Weights of a small transformer language model.
Size: 22 layers, width 128, vocabulary 4096.
Architecture: rotary positions, no biases in attention or MLP, normalized queries and keys, some layers without attention, local attention windows, shifted keys, value embeddings, hashed n-gram embeddings, capped logits.
Training: a variant of Muon for these matrices, 224M tokens, 7010 steps.
Each number is 500 + 25 x the weight over the matrix's rms, rounded and kept within 0 to 999. Layers, rows and columns count from 0. Numbers have three digits each.

# layer 17 MLP down, 128x512, rms 0.0624, rows 109-127, columns 64-127
501503505496482496511498505531479494451521536505492535515502503473473508489464500512436490529527523513488470531530501473525465464465543504520480461511530491507480508500512495498491448480509519
505477496503516513493503529534475535514503457504524516516483478494524530525497496507498518474455525470498465522526493512532503525473470503505514499477500504471485506500497506534524506434490486
600533492506499488509542474566446513483520498502540550484464462521447504500500507511497485532485520482519482478532521484504483494512491492473483538505527437476537490488502496482488475518513498
499452552487515502535490527475487489518488499491513508498485527464511508559532497525475509520505494523495483475529469505518506462484520496488513481529527508501549488503488504480490507512477483
460492503489511505492526504533512494546517509479514536517481497493497502473511506494486452505511477495513523521517462475513509500498503509444485479514509538479526464499508495505515543511473528
475515525494456501497484494548490492465517463478508481496481518489492515521505505501469492506505513483525516510549512537518544505502412500468465476508523552514500504508494504507513531480554505
510490483504500501504489495501466521488464493481503479500476446507501448504523503501501521486500506500535517497536483500505502525509473501491539467488473503493536545505496500459511536465486465
467503518441507497528543463500494508464489461544499499497523457533473510532577491448462506496497526493513472556474476487472495488471474511475463513520536497482516498502495499528507448474515486
554509458494476484461544505503475483509505505517487498498471497455498478511477490485449515469491496475494546461460469487476467517493448505495494548474471530490454500501517501500492464550490527
517519538501486516567505508532533463558530503511537501482504524502491500469531485505532520475476422510489503488491445562479544467478432487494518491493508454501488522494511500506498471470542526
429459522510511500471487516484475493506514494466505485485495515522489452500495492470462489510490486518549494473549560457504505449532481504503492467483442511478498490503496498533530521495517446
476518505472509527502430479463541520512502468542512481513509452492537483481517497579568514497497517492521475544521497496516517415477492500487462477498485515506532502507504497487497495506502455
496518540535502475513460481470463542490507457544489517475506498508552504503483502511573455535513494489511491496509483463488462484537551495461504506500496509550504536509495501496523488512516523
455505524518479528510477527474473516476542503499513492504531519513576523511497499500503519514486533462533527497493476518479491533498529496508470472498499480514490490500518500520510441496502499
507484535505498509532453515533464485527521477521560481497490553471509518484486508533520549528459531510501517490545529482525434501538460505502513531484427500522469511503501496530502484479528535
468509503492532494433550451468472498480488487490518520501543491501517552492565495456437534469494491478489530471504491466511499534500504506509457501515532529446537515497494496547495501499522528
512511504506534478481506497540460516526518512458545526515521486514512493518477502524474483505508511508520547471453495548491513547525498496491484512526469506500450486488506506539499435499528497
523476489503497484542503484482440494501495479500526454500565490507503522489544510518494543521514474517492506498468496511497488499488480496546512495506417489504504498502511499507509514496550516
489489507488510516543465483454511496544526451518452467487487495486448478478475503508436512490484514506501506540504485543510523451467488492414516448475536536471469491497510502518511460467500501